config = dict(
    n_layer=11,
    d_model=320,
    n_head=4,
    n_kv_head=4,
    head_dim=64,
    d_mlp=1280,
    vocab_size=8192,
    activation='tanh_gelu',
    norm='layernorm',
    norm_place='pre',
    norm_eps=1e-05,
    positions='learned',
    qk_norm=False,
    attn_scale=0.125,
    bias='qkv',
    tie_embeddings=True,
    parallel_block=False,
    init='normal',
    init_std_qkv=0.0237,
    init_std_o=0.00504,
    init_std_up=0.0237,
    init_std_down=0.00504,
    optimizer='muon_variant',
    lr=0.0121,
    beta1=0.9,
    weight_decay=0.045,
    lr_head=0.00794,
    grad_clip=0.5,
    warmup_steps=200,
    schedule='wsd',
    decay_fraction=0.589,
    decay_shape='linear',
    final_lr_fraction=0.0,
    batch_tokens=65536,
    seq_len=512,
    doc_mask=True,
    train_tokens=357100000,
    steps=5449,
    dataset='wikipedia_en',
)
Each number is 128 + 24 x the weight over the matrix's rms, rounded and kept within 0 to 255. Layers, rows and columns count from 0. Numbers have three digits each.

# up: layer 8 MLP up, 1280x320, rms 0.11, rows 144-160, columns 80-159
# down: layer 8 MLP down (transposed), 1280x320, rms 0.0298, rows 144-159, columns 80-159
up144:128097157149107141161153108129129114118113126137197171108143125134108163120144093123140080137125097166072127098138141172137119169152101148152116112131177087138101163139110102117104131108121141187112078156100091111120138174142136201100093146
down144:112138124131132152111099111146156117142139115158091099166101135118121121149145095113139106127136092128127137121156105137138144172116086107111154156128120118144116140167147148098172147093119124151110119144124104144126136093130090107130109123
up145:137111139169107142156106172120099118110138195125133111127098063100085122111117135102157110137121145117141101123136132108101129153136100116111120108131157115120108140123150149095141120169094149097166132108123126153099148155144132121119152111
down145:118111109140106124149144129136101141136112134120143089146143132112140086130115127192103144168123121123109144119134114135073094084101120143155120172106129120120158123120122153115151123092155116126147148100176109163124112129118120109123099119
up146:178098122129158151141131106078103140133111166179194131123125149155091137098135165117172125110132170119119135101122168109118136151138102090084142081130136152093078141068149148127141157103134125108128054156175113138087131155167155125121142109
down146:142122169144126127100107156098131188109116103109143139142133126145128135123111090104147109140096090098143145151133105132147147121102112173165111134141099115123150130120149127095159173121110122118151142138123130102117123125122139141149162118
up147:112109140107147135143113135165114148101118137142121175134121148122099132134131146101126091172131107084176112120147087102119103144127095142131120142141154127108145128109166155158145133076164130136149111165112145128130142144143115112125121099
down147:140153141146154150154135116132110139099121071082117133142135113115146107116127143101113121131139106134117124113109109136081089108169144106103160151146080101133120093160109101106127122130118100129111123086132115171114108114098076116116145147
up148:109080144111087155134109164135089092112132096146159120105133092132112139125059174140104144150119128126117114105175132091131131091118168148157099119101133106142132151128161143141146096118104120121169139106137129092085179183159157137115109135
down148:131113134095103131128122139143094080121141106140107121126167128143103130129135139116147118114121148109161092109143138108133125102122132148079097123173154133106130145085132108143153124102072127164076158108137132120143099120183107156176152135
up149:115147137113123106136154102099131118166122101139088131117134128157124185154153160176115081127135157171130098111153074102143143182117090159112097144130168118140136148078129130078080124108148071111101134152177115140097148133148143114111137164
down149:099160142143088085145129138123098131098136084056115153165150102105161096123133154117108127173107143158162140107147154088141103152146125109164144180082127150082175112130162167121118152100133148134122133189093120143167129100136131162111149143
up150:169117150147126142103099118094166108100129112165118123131147121093099144134152116148139112098131150123185125083117139110114109153164118140117152097130114159200090154129146156139132097124124094126127143158178124115164160110107095085130120115
down150:120127115128121111122103139107145151138157162088143142146109163153138119098121148074138136155164133136117129157125115127099143136110089125129094162109095080105126108108131139116140158152149147111115129137111130186116116130142141159111158139
up151:162166143144150185134110126122110112138156102151107153125122136169136130121115142156160140126099104106125163164114152113136140113138130155104084109118140128110153111120111134091130101148136132151155122166151119134130166127164093142137163103
down151:159124116095129152172115173130165153140106113121144112162110123132136128131137117103122128121140151117138089099117105117058119139099143122123138103122130160067130091162137148131118125103179091109137136082120152197120126094120132113111120139
up152:116140124127141159115163122117146065133118126102097052134159152114123124143144136094123126127145161129151218156127133108141129102143121136107093160143134129182131142096112144130128120152113149139050085107155130138143139135109101124139173105
down152:088087161114116085132100122123130119086128136095120140137134105145144179128124117102104130120115111131160186126139120153112113109096100160104127131159098115117145156085116139097117121122135135112088116123130101110119140134117100094151152126
up153:143126131103099138139185132160147165141135125185158133147132143109115120184138133141067085110124104129108110132127105142111109122165099159091100116132115138129100185107102160155162123154094148153117113093140094126130140152126159158108105109
down153:130122161159171131129109130122108108142103137086110124140122121149135154145133107133088109138088156119069102136147136118144093100152147129141192113131119099089119133120119101106120119131143164124149142100126090136127147110174124164124127117
up154:142187135118087126172141161126126120169118124096124159071109153092163108123125119173147135121130153137118142108107115159116092136102106120114103140125134105150148099110127144178124141108154133128138110116126096123102102178102161107119130129
down154:072138131126116103155110126120120124099113182124103163137130135101130115122158145119094116111131146176138150089138137131107142151119130139115132125139111098147166118121120160116129174123119139128115104130091169111091102126120162108090132121
up155:119129134146070116108102112100120124090145107153126099113162123133122090093133152150137111121115116137114113126117107144149145132169168112074095115111139176127122116113141140107154093117128121098096108058156145158125116140105141104119116130
down155:113165148179177169098160152114106105160100123125100142154145120122142069128138110125116163135135122141089139081159137123160104117135121163179142115147117107129131127120122116121143072115170132130101141100120141066165102125125118155128177179
up156:139135106104127111130110141131087096092135079132165120150117105118130125144113108175109163146160131120147152095146105130114151119131135082143098135136094114115160120108158134105198108105138150137159184165168099146142131109160151154128075082
down156:116106139131120134107096127098124115163141108101095171144161152163118125100122149085160144155125081109128135114151128152126135121122154137143123107119118128124071140131135128115136129109134125104118155121100109181154143142107155115198121121
up157:117131164119125124107140165099120145128142107094113133131148123098123110102130175147107130117115132101117161140207124117167105118112147132125074079105118169168141166112202154100126097159115134111158127112127109102102142123098168069109120135
down157:090105135173141108136123123153142110140153104154121140093106144135145135137086139097142149133132125123139101137127133128137179107073178118133138176110086095138117096108111139142106091097128101131117138158109122111096130126166112147125109104
up158:127168109159118076092140112116144149119151093104118141156156117098182126079150120155171141109117125092113119065147118147134145114166119074105112136100139147151135107092135089131151130132132141083146141102115099118086155136162106114143112135
down158:098122133146135107130125102111118118112167151135170126106166108204125101083142044121143074151176115193117101161109127105165148109130123115190158088153129105105143166141145140162132112135135083142131119144118134114136140136116164102143177151
up159:120111136141171164151127141114131112167102085117110096177089135129098125098094122140132193112154130081087142139106088148111110126141126132141151133128129124139153132096093134143129106166136116112132124116133163129134139119122145087115133134
down159:131147186170126139126093142140137133104139102085128145149138122156177143154139158140106097112053137137120135098117121124136156147123132117164100165085120128135142112160124126126113138114117120117138097136168085116125114109078123165119139159
up160:094121133129159180129158204120159115141128150081111146144123156137121113154114129116113132126107140122141122160110166140161152133126109121175093089149090145125102149116089136114151115105096138172132102190110116082096183168149126137107114132